config = dict(
    lr=0.00136,
    grad_clip=1.0,
    decay_fraction=0.556,
)
Each number is 50 + 10 x the weight over its row's rms, rounded and kept within 0 to 99. Layers, rows and columns count from 0. The size before them is the row's rms in percent of the matrix's.

# layer 3 attention output (transposed), 256x256, rms 0.0386, rows 28-49,92-112,155-176,219-240, columns 0-63
099:28 66 41 51 42 37 62 45 48 47 57 57 52 63 55 49 64 39 54 60 52 51 39 58 37 53 44 41 54 46 57 50 43 52 36 53 58 45 57 52 36 61 50 47 47 56 38 46 66 50 61 36 53 44 50 59 65 56 55 42 47 46 38 42
103:50 44 47 37 60 53 52 49 55 53 67 40 40 31 42 63 49 38 62 41 42 38 73 59 64 58 32 46 58 66 60 70 55 62 55 38 63 59 54 56 52 82 56 65 50 48 52 37 41 43 29 66 42 58 54 57 28 54 64 63 48 53 39 25
102:32 59 55 46 53 50 65 31 36 46 63 60 35 66 37 43 46 51 67 50 47 60 37 53 50 49 56 51 44 58 41 40 41 37 42 53 49 58 45 63 52 58 57 31 49 34 45 57 60 51 68 34 53 45 61 37 41 45 43 36 39 59 48 48
086:49 46 38 50 51 67 43 47 58 55 42 77 65 62 55 48 54 44 45 61 49 38 42 65 51 63 48 38 36 46 45 73 41 62 38 39 67 57 47 59 61 46 42 30 63 55 57 49 53 50 65 33 29 54 51 49 47 49 53 21 49 56 55 55
093:62 48 57 49 41 59 43 63 53 63 45 56 41 55 56 49 38 30 38 40 45 48 54 65 53 51 60 46 57 41 40 49 59 45 60 62 55 66 46 52 43 58 60 55 52 37 46 60 35 66 51 32 48 59 45 25 48 50 55 58 59 55 65 70
107:48 47 54 55 35 44 56 39 49 48 30 49 48 47 42 45 48 32 49 44 41 57 64 48 50 50 53 53 45 64 57 65 46 54 59 53 63 54 39 47 65 82 62 39 47 49 72 58 48 47 46 60 48 70 56 47 32 38 66 43 41 56 45 68
094:50 40 56 33 43 56 21 64 55 45 43 47 48 73 54 48 53 49 66 32 35 47 55 41 43 43 39 56 44 43 45 59 61 66 30 60 57 59 50 53 56 73 60 49 45 58 41 51 65 41 39 56 76 63 45 50 40 47 59 43 78 57 68 52
097:52 55 42 68 47 45 41 48 36 50 47 45 45 50 45 60 44 60 57 38 53 42 54 33 55 64 68 43 41 58 64 54 29 45 66 47 37 44 44 54 57 49 36 48 41 21 77 48 60 51 42 53 48 50 53 47 50 44 45 52 53 41 61 32
100:36 39 50 59 47 43 47 65 80 51 44 60 51 81 51 51 38 57 27 49 44 55 49 63 51 42 38 44 53 42 46 45 59 71 52 72 46 61 54 45 55 44 62 65 35 55 41 53 49 48 52 59 51 59 26 43 34 58 44 41 49 35 75 57
110:53 46 55 46 59 53 48 38 55 41 47 47 52 35 65 61 49 51 41 66 58 39 56 34 39 58 46 42 46 61 48 60 57 51 52 30 47 46 61 38 45 53 34 51 62 51 52 49 62 38 57 63 55 44 58 60 59 45 55 53 52 41 56 33
092:44 36 35 43 40 49 35 39 50 36 47 38 38 46 45 40 18 67 45 45 64 57 64 48 52 54 47 57 35 48 34 62 44 59 64 45 21 49 54 45 62 50 43 44 50 43 56 50 52 39 57 59 59 43 49 43 61 32 27 54 60 58 61 45
098:53 58 58 38 44 46 53 54 57 51 64 57 51 46 57 61 60 51 57 68 77 41 41 69 51 48 52 38 43 59 52 48 45 59 73 55 63 48 50 46 32 68 42 38 65 54 40 40 50 33 60 30 33 62 64 48 52 47 54 33 39 45 25 55
103:54 51 52 59 47 50 42 52 46 44 52 56 61 38 56 43 48 42 37 63 44 56 33 57 52 61 55 60 45 42 45 38 43 50 59 62 60 59 40 40 59 44 50 47 41 47 48 44 41 59 58 53 29 58 44 47 56 41 37 57 56 49 55 80
096:54 50 52 42 37 43 47 46 40 59 47 45 53 46 47 52 37 46 31 44 62 43 60 55 62 52 46 77 44 52 33 50 53 67 57 58 55 53 41 47 52 46 48 63 51 50 51 37 32 59 51 43 39 57 42 62 38 64 36 51 34 55 53 59
101:44 50 56 58 60 42 55 34 54 44 55 41 37 38 33 62 63 53 69 75 49 53 45 51 47 55 70 28 33 68 45 54 44 55 46 53 46 40 53 45 58 54 58 52 53 44 40 38 61 32 67 40 50 57 68 43 61 40 50 43 36 41 33 51
091:61 50 64 42 50 55 52 50 57 29 45 34 53 47 51 53 55 50 50 53 63 49 50 57 40 37 64 45 50 51 60 58 47 53 47 57 49 43 43 55 41 53 63 39 55 41 29 47 71 45 51 59 42 40 45 55 61 31 70 31 43 60 63 45
102:46 69 35 47 63 52 40 40 47 55 63 61 47 59 51 31 46 55 64 58 47 45 54 58 46 68 36 50 53 48 52 38 29 47 56 51 70 48 41 35 47 49 42 51 60 59 47 53 75 40 46 31 57 43 77 53 45 36 55 63 53 52 54 44
107:57 62 50 47 34 38 58 57 48 33 32 51 56 53 46 37 54 47 65 56 68 62 46 39 38 48 43 57 40 43 51 44 50 46 49 44 51 43 51 45 58 35 41 58 56 33 53 56 61 54 59 48 34 36 38 62 68 36 59 32 31 48 52 33
098:35 44 28 65 66 52 34 62 47 48 69 66 50 46 49 66 42 67 26 54 44 46 72 53 58 68 56 47 51 43 49 55 50 61 40 39 50 58 41 48 38 54 56 48 44 43 35 46 65 44 49 73 57 45 76 54 61 42 65 54 51 35 53 57
101:74 52 55 41 51 43 39 49 48 52 30 53 53 56 44 26 45 49 41 47 57 54 56 58 55 36 45 53 57 60 59 41 54 50 41 54 52 47 39 56 52 37 68 56 51 54 72 48 44 53 40 63 59 49 43 36 47 44 60 59 44 46 57 53
094:62 44 54 62 35 42 35 62 49 53 42 51 59 59 35 40 48 50 44 43 45 52 42 57 59 43 60 52 52 38 72 56 45 36 65 48 65 37 35 40 50 53 50 52 44 37 70 69 60 48 38 64 39 62 57 53 42 41 51 74 38 55 53 55
111:44 56 40 64 48 52 53 33 40 42 46 59 45 64 45 38 43 53 65 60 33 72 56 57 45 51 66 43 45 63 55 46 41 52 65 63 59 41 57 63 53 16 51 63 42 47 48 48 43 65 50 31 59 38 48 33 51 45 63 54 41 39 53 58
112:54 50 52 49 47 42 52 55 67 48 62 61 63 49 39 53 58 45 63 45 49 54 47 53 56 45 28 46 64 43 51 49 36 54 42 43 54 48 55 48 39 34 34 59 41 38 43 42 55 51 61 54 47 31 38 68 49 56 56 48 48 61 50 32
097:45 54 37 57 54 55 43 46 43 45 58 25 44 50 33 52 45 50 57 62 42 59 46 51 26 54 43 65 44 50 83 64 61 48 37 39 37 52 48 64 55 59 57 68 47 63 66 55 30 43 46 58 54 65 70 28 42 55 49 54 64 49 48 52
112:58 33 48 45 64 45 46 43 42 52 57 62 52 44 66 52 61 58 58 53 50 42 58 39 69 52 42 51 33 43 48 40 48 42 60 45 64 59 60 43 43 53 41 54 58 43 35 41 67 60 39 50 49 38 35 53 58 54 43 70 49 51 50 32
099:57 47 72 45 32 48 48 30 59 52 64 55 50 55 77 46 37 71 47 38 32 50 51 57 44 59 68 46 40 61 50 30 43 46 47 41 59 55 35 33 48 44 49 46 59 48 58 47 53 59 36 51 46 56 44 39 54 52 50 44 45 38 64 53
095:52 52 52 39 59 57 55 55 52 42 52 37 57 53 63 47 60 43 55 49 44 49 52 45 42 50 45 47 42 57 32 38 61 53 53 48 36 45 47 54 55 48 45 48 65 62 42 57 40 27 51 71 60 55 53 68 46 41 46 45 42 37 76 47
110:49 50 40 29 53 42 61 47 59 47 62 49 55 54 51 72 47 45 58 45 47 50 50 49 35 44 38 42 68 62 55 40 45 71 40 66 37 41 46 62 48 38 43 54 53 63 73 51 48 47 41 53 50 49 43 58 62 42 52 44 14 46 37 58
104:45 47 60 38 39 43 46 64 49 58 35 27 38 49 60 63 73 22 39 47 60 50 32 59 36 32 71 59 58 62 56 52 41 58 41 67 48 50 54 37 47 58 54 47 56 58 39 53 53 41 53 54 77 62 62 54 51 64 57 41 68 44 49 47
097:55 64 57 52 56 41 56 32 52 67 65 39 52 79 45 36 66 55 48 61 36 62 34 48 37 67 55 35 43 59 60 43 50 59 47 51 47 52 64 58 50 38 32 49 54 38 49 50 56 59 43 35 54 58 49 59 61 46 48 64 42 48 72 56
099:53 48 52 56 66 46 62 58 54 49 42 37 46 45 82 62 65 40 50 44 57 44 65 52 43 45 65 36 57 52 52 38 48 46 63 55 58 45 39 55 44 45 38 37 43 49 47 44 44 54 56 52 47 48 57 48 44 51 45 47 11 43 53 39
097:49 38 66 52 42 61 48 49 42 46 25 40 33 51 64 59 59 35 40 49 36 53 53 46 35 56 63 55 59 76 52 51 45 62 59 47 64 40 48 59 60 43 60 62 47 45 33 48 37 45 48 44 70 67 61 30 44 44 56 53 47 39 37 48
107:55 39 51 48 58 42 40 64 60 48 64 45 44 42 33 37 55 52 34 39 47 60 59 56 30 46 71 58 50 51 45 53 49 46 60 54 54 49 36 57 37 57 66 37 51 37 49 51 68 39 37 49 46 48 49 31 49 58 53 45 43 66 42 31
090:64 58 53 30 41 65 51 61 57 44 26 53 55 48 48 56 40 53 37 46 42 36 41 70 47 45 67 52 47 38 51 55 49 46 49 53 37 29 50 51 45 59 58 46 72 50 31 58 46 27 50 48 40 68 42 40 45 56 55 42 68 50 48 41
096:49 53 53 48 46 66 36 40 42 33 36 47 62 44 65 46 44 53 47 45 56 44 54 51 46 45 63 48 45 48 31 59 61 43 61 39 55 59 56 41 54 68 49 44 59 50 47 58 39 58 47 70 51 58 62 51 34 32 67 46 43 43 45 59
087:38 58 56 59 60 56 46 56 50 29 47 55 54 29 41 43 50 52 41 48 54 43 56 49 56 59 44 54 48 36 29 45 39 41 67 24 60 57 57 23 54 59 48 62 56 34 49 47 58 39 52 63 43 28 63 57 33 63 40 50 47 58 62 42
094:56 39 44 57 55 54 45 44 62 47 62 55 54 66 29 66 43 37 47 51 36 53 59 49 51 43 68 50 43 36 70 39 52 49 46 62 39 45 54 50 36 44 40 63 48 49 60 59 62 51 50 39 50 45 45 50 48 42 78 58 48 54 42 33
086:57 51 47 32 49 56 45 69 54 41 38 38 59 40 48 58 52 44 50 41 57 59 51 52 44 57 50 62 64 43 45 46 61 45 45 44 52 36 58 55 51 27 46 31 56 57 36 47 21 50 57 72 43 53 46 39 43 44 46 24 59 48 40 41
102:51 52 51 37 54 56 37 53 40 54 35 66 47 65 65 35 56 62 60 48 57 39 49 36 60 50 41 52 49 50 46 56 42 52 70 27 77 54 43 46 44 56 54 61 51 37 40 41 62 36 37 47 48 40 64 46 34 51 55 61 53 48 46 47
083:48 62 56 55 55 42 77 38 44 49 62 62 50 40 29 43 39 47 38 60 49 62 69 59 43 60 55 49 43 43 38 46 39 40 33 49 55 47 42 52 71 52 59 52 55 50 61 49 50 68 50 22 37 53 50 52 36 50 24 45 48 63 43 48
105:45 54 68 64 45 54 37 48 35 33 53 51 41 42 66 39 40 66 56 46 49 52 58 63 45 47 63 34 71 50 55 46 64 49 35 54 45 59 55 41 60 57 60 48 47 44 33 37 45 52 53 57 44 42 69 43 47 48 56 47 43 30 53 45
099:42 62 41 30 41 61 48 52 41 37 58 62 47 44 61 52 37 42 43 34 68 40 54 45 47 39 48 55 34 45 47 46 46 40 55 31 56 60 54 27 49 68 54 59 48 51 53 50 39 41 53 69 33 41 48 44 43 55 56 33 52 33 48 36
091:44 61 36 42 45 43 52 26 45 45 69 71 53 41 36 37 43 68 50 64 50 54 50 47 57 47 38 45 57 43 53 58 44 52 60 56 50 46 40 48 38 48 67 55 39 51 75 55 56 65 46 46 35 41 47 65 59 51 40 56 45 36 52 53
105:57 48 57 54 61 61 43 41 50 82 55 48 47 54 48 48 49 35 59 40 49 49 53 41 42 33 41 56 46 53 33 60 61 52 48 57 57 53 57 55 41 38 46 73 64 53 58 60 64 55 47 50 63 57 56 60 45 51 50 48 60 52 58 66
092:55 50 49 50 56 43 67 54 56 27 71 48 50 36 24 59 41 53 40 54 40 58 51 49 51 56 67 50 57 42 54 44 40 47 63 53 36 60 62 48 48 53 48 55 62 36 59 49 55 52 56 46 51 51 57 54 54 48 51 47 49 72 53 49
099:46 43 69 67 55 44 50 49 58 43 57 43 56 47 53 52 53 53 67 42 35 57 49 52 38 39 46 31 40 32 48 75 82 60 52 46 57 36 30 47 37 60 59 57 42 61 72 49 52 55 39 71 48 53 49 42 52 51 44 68 56 49 54 46
094:57 59 54 36 72 59 48 57 59 57 49 56 53 45 63 42 36 38 37 55 71 43 36 47 51 65 57 37 38 64 35 40 44 52 55 44 67 58 59 73 45 46 47 55 37 59 45 72 45 52 38 37 54 50 54 49 48 48 52 60 70 52 61 67
103:61 49 48 40 58 31 57 50 56 54 41 50 56 45 55 41 50 57 48 48 47 47 36 33 39 66 45 67 51 53 46 40 47 46 42 39 37 67 65 66 53 46 55 29 67 48 40 40 64 48 37 50 57 51 61 55 62 50 43 60 55 60 55 41
100:63 31 33 39 45 56 63 56 46 57 44 45 57 66 57 62 69 32 61 47 63 40 67 53 58 59 36 61 38 64 75 40 46 46 32 34 50 45 44 64 47 34 54 62 56 56 42 56 50 41 48 36 65 43 53 54 41 39 58 61 60 49 41 63
104:54 39 52 47 44 48 51 67 52 58 53 45 47 62 62 48 57 52 50 49 60 54 62 52 41 71 53 54 52 59 34 31 38 39 46 55 59 63 34 46 39 33 43 56 47 47 53 42 68 58 34 53 53 51 61 59 40 54 54 32 61 46 46 69
106:51 41 57 63 52 59 53 63 34 70 53 51 44 55 56 50 53 46 61 34 50 51 52 60 46 47 62 48 38 49 53 56 69 45 43 64 45 49 38 74 46 54 63 45 60 54 53 54 52 64 61 51 52 53 56 47 62 29 42 50 68 36 43 50
100:54 63 68 39 46 41 57 50 63 65 45 49 32 32 62 43 53 55 58 56 54 34 49 55 45 64 49 57 60 38 45 58 58 59 37 74 32 58 55 45 64 68 52 56 48 44 46 42 54 37 50 54 56 39 42 54 58 43 43 59 32 67 54 38
098:67 40 29 62 50 56 64 45 55 43 32 45 43 55 47 42 38 38 47 49 56 44 65 71 38 56 45 69 51 68 54 28 35 45 43 42 46 48 47 54 28 49 45 54 55 59 37 42 62 34 43 52 57 45 49 49 53 58 47 39 59 64 50 43
100:54 53 63 49 40 56 62 47 58 44 55 52 57 42 40 44 68 40 57 50 41 48 57 44 59 46 32 48 58 49 53 60 52 48 48 66 54 44 57 43 58 63 43 52 55 47 42 44 34 47 73 49 42 42 51 44 53 41 63 61 35 53 50 41
103:51 44 38 46 65 48 47 43 52 49 59 58 54 60 70 54 52 45 44 52 45 36 64 45 59 56 40 49 39 53 63 22 55 57 65 39 42 65 60 47 33 53 49 47 57 36 37 29 41 52 47 42 45 46 50 58 73 83 54 39 32 48 58 45
093:48 49 42 69 57 45 58 45 53 50 51 53 35 36 61 45 64 57 27 51 46 48 56 48 53 59 51 63 46 53 48 36 44 24 54 53 40 59 33 66 58 36 50 55 57 55 39 49 52 58 39 38 22 65 45 65 41 47 45 51 59 63 43 49
090:61 38 40 57 58 57 57 38 65 60 49 51 64 46 49 48 36 52 56 46 51 58 41 50 78 42 27 45 71 70 39 66 46 38 54 57 62 55 44 49 55 41 41 36 53 55 27 53 61 55 31 45 38 41 53 39 38 39 64 58 47 56 37 62
101:52 55 54 56 72 61 48 40 59 47 55 74 44 52 48 58 50 52 53 45 45 62 43 36 45 57 65 26 46 55 61 44 52 60 52 56 67 44 36 56 42 46 46 47 47 37 45 53 33 53 44 49 58 49 49 48 35 53 53 36 54 40 57 55
098:57 43 67 52 51 41 43 34 39 46 59 52 54 34 30 49 73 67 51 49 50 52 59 42 36 64 62 57 40 50 44 48 48 46 61 48 60 58 42 29 30 43 49 61 54 53 68 42 41 54 51 41 31 42 52 64 54 55 47 49 62 62 26 52
098:34 45 20 45 60 46 52 44 49 49 49 48 56 50 33 47 50 52 38 38 43 51 44 54 40 49 54 67 50 48 54 76 38 60 49 64 52 30 42 59 41 49 56 50 62 54 56 49 58 42 55 35 41 55 68 48 58 32 40 68 43 56 53 47
095:54 48 65 46 52 55 42 70 46 46 53 66 53 53 62 57 54 47 51 59 35 47 65 46 65 46 39 43 52 48 47 24 45 35 78 32 59 56 46 51 75 62 40 44 56 47 42 44 39 52 44 43 32 48 49 50 50 44 66 69 41 53 37 33
105:46 62 38 42 58 32 62 38 59 52 61 59 47 47 43 60 51 69 38 55 50 46 50 37 43 74 49 39 64 58 62 47 52 48 44 57 50 60 61 43 54 58 45 38 57 32 36 39 44 39 55 47 42 48 39 45 67 53 56 32 44 60 54 35
097:42 59 58 49 46 63 62 53 46 39 35 45 59 35 41 32 55 42 54 41 55 59 50 64 50 25 53 52 63 40 51 41 61 53 53 66 54 57 68 50 52 46 53 55 66 60 41 39 23 64 68 39 44 47 54 65 43 55 60 41 38 39 44 41
100:51 34 63 54 69 43 43 51 57 61 66 79 49 68 59 56 53 55 63 58 45 67 56 52 58 40 48 42 44 57 43 48 63 56 65 35 74 57 49 55 46 66 31 55 51 46 39 56 30 58 43 57 44 51 40 61 50 66 44 56 48 58 69 55
100:43 44 56 34 50 53 49 56 48 41 56 44 41 59 59 42 56 62 68 67 55 47 53 48 32 62 43 54 44 57 24 28 59 42 45 24 45 58 61 46 54 52 46 24 45 44 53 45 58 43 54 48 42 47 50 46 61 79 46 37 38 49 44 49
107:57 42 32 27 58 54 54 35 66 62 35 53 49 52 33 61 50 46 42 54 59 42 43 48 32 20 48 62 46 55 51 46 60 61 52 67 42 46 57 50 54 35 42 57 35 64 45 62 61 48 61 49 44 52 50 60 46 54 63 67 55 50 55 61
103:69 48 40 49 46 41 59 42 33 45 50 43 41 50 51 39 63 48 41 44 53 59 63 53 69 54 54 49 50 47 42 52 42 51 55 39 40 48 45 33 59 49 57 65 50 44 64 51 49 54 66 47 57 38 65 40 49 46 57 43 36 66 73 65
103:29 43 53 41 52 46 64 32 57 55 43 52 56 46 34 48 58 67 49 74 53 35 53 61 38 60 31 26 56 49 75 65 49 44 47 39 65 37 59 47 39 54 31 52 50 51 61 73 44 59 43 69 38 49 60 55 53 44 63 57 67 62 39 37
105:65 45 50 53 54 54 44 55 45 47 62 49 48 35 37 54 52 48 42 41 55 51 61 51 49 57 69 49 30 50 38 54 43 53 54 42 42 51 48 53 64 43 39 41 48 68 57 29 55 51 50 73 72 39 40 50 71 50 41 55 54 51 45 53
103:40 44 61 34 54 52 54 47 66 56 41 49 43 40 55 48 51 57 46 44 64 43 45 47 49 43 53 56 56 54 46 52 43 56 55 49 45 57 56 61 39 64 49 36 36 40 62 49 50 40 54 68 38 63 56 46 48 54 49 47 54 57 50 48
117:54 37 34 50 42 60 44 53 46 46 50 54 40 38 51 64 46 50 38 42 51 49 44 47 52 50 52 49 40 46 40 42 45 49 53 67 64 42 50 46 52 55 51 29 66 61 43 61 49 43 46 46 64 47 34 38 39 41 66 61 44 50 65 48
108:44 36 39 38 57 57 53 52 39 45 49 58 57 33 42 45 55 42 53 50 58 49 69 62 33 45 41 41 47 39 49 62 50 49 57 67 28 51 47 46 52 56 35 63 53 52 52 51 57 45 44 60 55 47 62 66 53 39 51 48 43 47 47 47
093:52 46 52 53 51 55 59 58 50 60 49 60 47 44 31 53 49 49 49 57 64 52 50 58 65 48 39 55 37 50 47 69 60 45 58 65 68 32 30 36 42 46 48 42 37 62 44 53 49 51 57 60 43 40 52 57 59 47 44 68 52 50 41 56
103:31 58 56 35 43 54 59 36 39 60 53 35 44 55 47 48 46 52 62 50 43 56 66 47 39 40 38 47 65 45 59 59 49 46 52 58 53 57 55 48 46 59 64 70 60 56 65 54 42 41 43 66 55 46 56 52 38 51 50 43 45 54 31 50
115:70 51 49 48 48 60 56 37 30 42 51 43 47 45 36 43 55 40 44 32 57 60 69 51 53 39 52 46 49 57 37 60 47 48 42 69 26 56 43 57 39 49 49 35 44 63 49 53 50 46 50 56 47 31 28 47 38 55 47 72 50 54 69 47
109:35 33 56 34 56 53 63 39 62 47 57 55 53 46 52 55 51 55 49 51 61 57 35 51 51 44 36 34 48 59 51 62 53 41 66 58 66 27 49 60 47 51 45 56 46 47 57 60 37 45 60 71 52 47 62 67 46 58 46 53 46 36 38 45
102:40 48 71 51 59 57 40 46 65 60 52 47 50 51 68 58 45 58 49 37 35 51 48 44 43 51 55 64 49 43 52 48 37 48 45 61 53 47 52 61 51 52 59 53 50 21 35 57 55 34 47 44 48 49 60 47 50 50 57 22 32 50 51 44
110:65 31 56 49 44 60 59 40 63 50 68 47 52 31 59 54 73 51 46 54 65 62 64 50 49 48 45 56 46 54 66 51 54 53 55 50 30 55 55 38 61 48 46 57 45 64 58 45 50 46 43 61 72 46 57 66 77 52 51 60 48 46 50 57
105:43 40 41 42 57 54 54 39 56 49 53 40 67 48 51 54 48 49 43 40 53 53 28 54 42 25 48 54 52 61 46 50 56 64 68 56 44 61 37 53 56 48 49 42 50 70 37 52 65 50 47 49 62 55 47 53 40 44 45 64 43 31 52 43
098:61 47 65 63 57 46 54 45 53 51 45 57 51 63 45 46 47 56 55 76 53 43 62 41 54 69 61 32 49 53 70 29 53 65 39 59 30 49 55 41 53 58 44 33 45 56 52 57 44 44 40 33 38 54 51 48 56 49 51 52 47 47 41 68
103:59 58 51 54 50 57 62 43 48 42 52 55 38 17 57 48 76 40 56 47 58 46 72 53 69 55 58 42 40 48 53 52 49 46 45 44 47 48 45 31 65 43 45 47 44 44 49 55 56 47 45 63 50 29 52 53 47 55 50 52 50 48 45 55
091:54 41 39 38 50 60 58 46 59 47 46 43 51 36 47 41 50 58 48 51 66 70 42 54 42 59 37 41 49 62 48 56 37 49 56 61 56 34 38 65 54 40 38 25 64 46 38 63 58 53 48 54 50 43 56 52 69 28 65 63 36 57 55 47
099:45 39 65 54 56 44 36 32 45 49 62 57 54 51 64 47 44 50 61 41 44 44 46 43 50 48 45 51 49 54 47 36 48 52 71 41 62 52 36 66 53 56 60 58 50 48 48 34 60 54 54 44 59 50 59 51 59 46 52 55 37 38 39 38
098:48 49 60 53 45 46 63 59 57 62 48 46 54 65 56 53 47 64 49 38 59 50 47 56 50 50 57 49 58 41 47 46 51 50 39 44 41 46 61 47 56 59 54 47 58 52 48 42 62 43 49 49 40 72 51 55 64 48 70 28 55 53 45 48
102:34 35 54 39 45 34 46 33 44 65 54 53 44 53 55 43 60 44 41 53 62 40 50 51 37 54 36 62 61 72 38 49 65 37 59 50 43 50 54 54 48 53 47 58 33 53 41 56 43 53 48 61 68 51 32 51 41 66 39 57 51 52 40 67
100:55 37 41 49 63 45 54 28 55 55 55 49 48 54 48 51 55 54 56 57 54 59 55 57 32 32 49 72 68 61 43 35 46 75 62 51 50 45 54 52 49 53 55 52 47 53 57 36 56 57 44 53 33 57 60 60 54 53 63 58 23 44 47 61
107:56 50 46 62 53 49 45 55 41 44 44 55 47 65 63 48 34 56 68 49 38 41 45 47 38 60 34 58 59 37 48 45 50 61 49 35 57 63 54 46 43 51 36 63 66 41 50 43 54 46 42 41 52 59 52 45 47 57 51 32 53 64 60 35
# layer 3 attention value, 64x256, rms 0.0302, rows 28-49, columns 0-63
101:45 61 47 52 59 35 49 50 39 65 70 54 53 48 57 70 56 54 63 44 55 57 46 33 32 43 49 36 43 67 71 61 73 66 56 55 60 37 59 51 38 64 56 49 56 42 43 64 39 72 45 60 46 36 37 62 52 44 51 48 44 53 57 43
101:40 44 56 31 45 61 44 51 44 37 50 57 59 65 40 49 33 56 41 39 57 60 58 60 28 46 49 74 40 61 60 58 59 41 55 42 36 52 65 60 56 55 46 60 46 37 43 57 50 42 30 28 51 57 35 48 58 57 63 50 43 60 55 60
101:41 42 62 65 52 50 45 51 59 49 51 45 53 41 54 63 45 37 54 44 41 38 39 51 55 52 30 54 50 53 63 40 52 60 27 40 63 54 54 54 58 43 54 48 68 49 53 43 49 46 63 57 55 47 39 56 61 55 58 53 45 61 50 41
102:57 63 63 48 51 41 47 62 63 51 63 54 47 41 44 49 52 54 40 37 35 61 53 56 55 44 35 61 49 49 72 49 55 60 49 34 63 51 52 46 57 63 50 53 59 55 54 52 48 55 48 23 49 78 43 54 31 61 47 54 48 53 40 36
102:55 47 36 49 58 52 41 59 63 57 47 10 58 67 46 50 58 35 53 49 39 49 39 47 51 46 56 38 51 62 32 40 47 74 49 29 52 50 50 52 57 40 53 46 43 43 49 40 64 60 41 52 23 67 59 48 36 62 63 33 48 45 41 64
103:61 64 43 26 43 59 46 54 48 50 50 43 45 47 38 51 32 45 59 41 39 63 39 65 62 49 62 40 54 48 57 46 44 43 34 55 44 53 54 56 63 41 40 60 35 54 42 50 54 37 64 43 36 50 39 29 48 45 48 62 47 62 41 45
103:37 61 51 42 41 51 46 51 48 50 50 28 36 41 49 52 35 53 49 49 53 64 65 73 31 40 59 43 67 51 42 65 45 48 52 42 60 47 50 42 44 48 47 50 46 41 54 50 75 46 49 69 48 31 47 59 45 74 56 65 64 55 44 51
099:66 43 52 58 52 53 62 57 55 52 52 37 48 56 48 51 37 49 37 52 56 70 60 45 67 50 46 62 35 47 53 41 41 52 61 64 54 47 42 58 17 67 56 41 59 48 49 41 58 65 41 49 54 42 41 39 46 42 65 46 64 56 31 51
103:58 58 47 49 52 55 41 57 22 63 66 46 43 48 59 41 56 43 45 50 42 49 54 56 47 32 56 44 61 49 45 62 51 48 44 26 73 39 47 47 63 48 53 48 61 57 69 53 49 75 44 24 53 44 41 57 70 44 61 44 37 45 49 53
105:56 46 59 24 51 65 41 42 30 55 79 45 44 38 60 40 29 54 42 47 47 49 59 55 58 46 59 54 48 57 53 44 50 46 49 50 49 48 48 48 53 58 54 52 48 62 27 50 55 58 21 38 59 49 61 49 51 54 61 43 54 46 43 54
107:46 49 25 24 48 54 53 60 61 46 54 64 45 42 42 49 60 66 40 57 45 43 37 69 54 52 56 60 42 51 46 39 55 44 49 59 50 45 42 57 76 47 68 58 47 38 41 50 59 37 52 51 53 50 39 50 58 49 70 59 64 41 25 40
099:40 44 40 27 56 54 52 41 37 61 40 59 58 63 48 42 26 41 45 52 52 48 52 57 54 42 60 74 55 44 27 46 58 56 44 66 47 42 57 47 56 61 57 52 63 45 43 61 65 41 52 62 58 28 40 57 45 53 52 51 57 33 70 46
101:50 42 44 41 50 57 59 52 40 37 66 58 48 59 42 56 65 42 49 47 41 42 67 50 38 60 41 31 67 36 50 44 50 62 40 41 54 63 64 55 56 55 46 44 43 48 63 46 36 45 45 50 36 68 53 45 55 48 36 59 49 59 36 48
101:53 55 37 60 46 50 54 56 48 43 41 57 69 63 61 49 44 61 63 61 34 36 81 49 53 56 60 42 64 62 45 62 53 51 47 38 53 49 57 65 60 48 42 57 69 47 69 48 60 52 43 50 74 46 56 47 53 51 53 72 59 56 46 42
097:49 47 53 37 68 48 40 43 50 60 49 38 53 46 56 39 36 36 50 60 58 45 42 55 47 56 65 40 60 51 66 39 52 70 56 65 29 39 51 35 50 50 47 63 60 58 36 62 53 41 62 56 56 39 50 49 40 58 58 46 57 47 59 44
091:31 26 67 53 57 58 45 57 42 60 66 39 26 58 50 42 44 37 49 43 36 48 51 61 52 56 26 45 37 41 28 43 50 41 49 43 43 44 44 47 56 76 46 44 40 47 36 61 64 38 36 69 41 46 66 51 33 62 58 36 61 49 46 57
089:47 48 41 60 58 49 51 45 62 35 58 57 52 46 50 46 54 52 55 56 51 57 66 58 26 57 41 74 51 45 54 62 61 59 51 49 58 58 37 69 58 56 71 34 55 58 33 49 59 50 51 36 56 43 45 69 76 41 35 42 50 32 50 54
098:65 55 47 65 65 50 73 41 66 46 70 65 48 63 46 55 47 36 55 51 45 70 49 37 54 66 33 51 47 28 45 47 52 38 52 63 66 48 56 47 45 63 71 45 55 64 50 35 49 37 44 53 55 55 58 49 51 56 48 50 53 44 39 61
103:41 56 67 54 40 48 52 52 51 62 53 48 54 68 64 58 49 38 46 48 38 53 62 49 29 26 68 55 45 56 49 59 67 47 50 55 47 49 63 42 53 36 53 48 37 46 51 43 54 47 47 58 50 51 54 61 59 44 49 35 55 45 58 27
099:55 56 53 46 36 50 56 55 52 49 61 59 49 41 39 46 55 57 39 44 27 44 49 55 34 61 47 60 46 46 68 51 42 46 41 56 48 49 60 57 59 55 60 59 64 39 52 47 58 30 52 32 56 47 45 45 45 51 65 39 56 44 59 49
098:59 29 35 54 60 45 51 58 59 40 51 42 52 58 36 54 75 62 57 49 47 51 43 38 64 51 47 40 65 36 65 60 55 36 36 46 33 52 55 52 51 18 58 54 68 57 46 44 44 58 68 50 46 53 40 42 47 47 45 46 63 68 37 60
110:65 59 43 65 56 36 32 54 46 58 52 46 62 62 31 58 71 39 42 69 41 44 34 58 46 51 70 62 53 44 58 64 47 47 45 50 52 48 56 55 65 45 44 43 64 51 57 49 58 48 57 60 56 60 48 53 54 52 42 59 34 57 49 40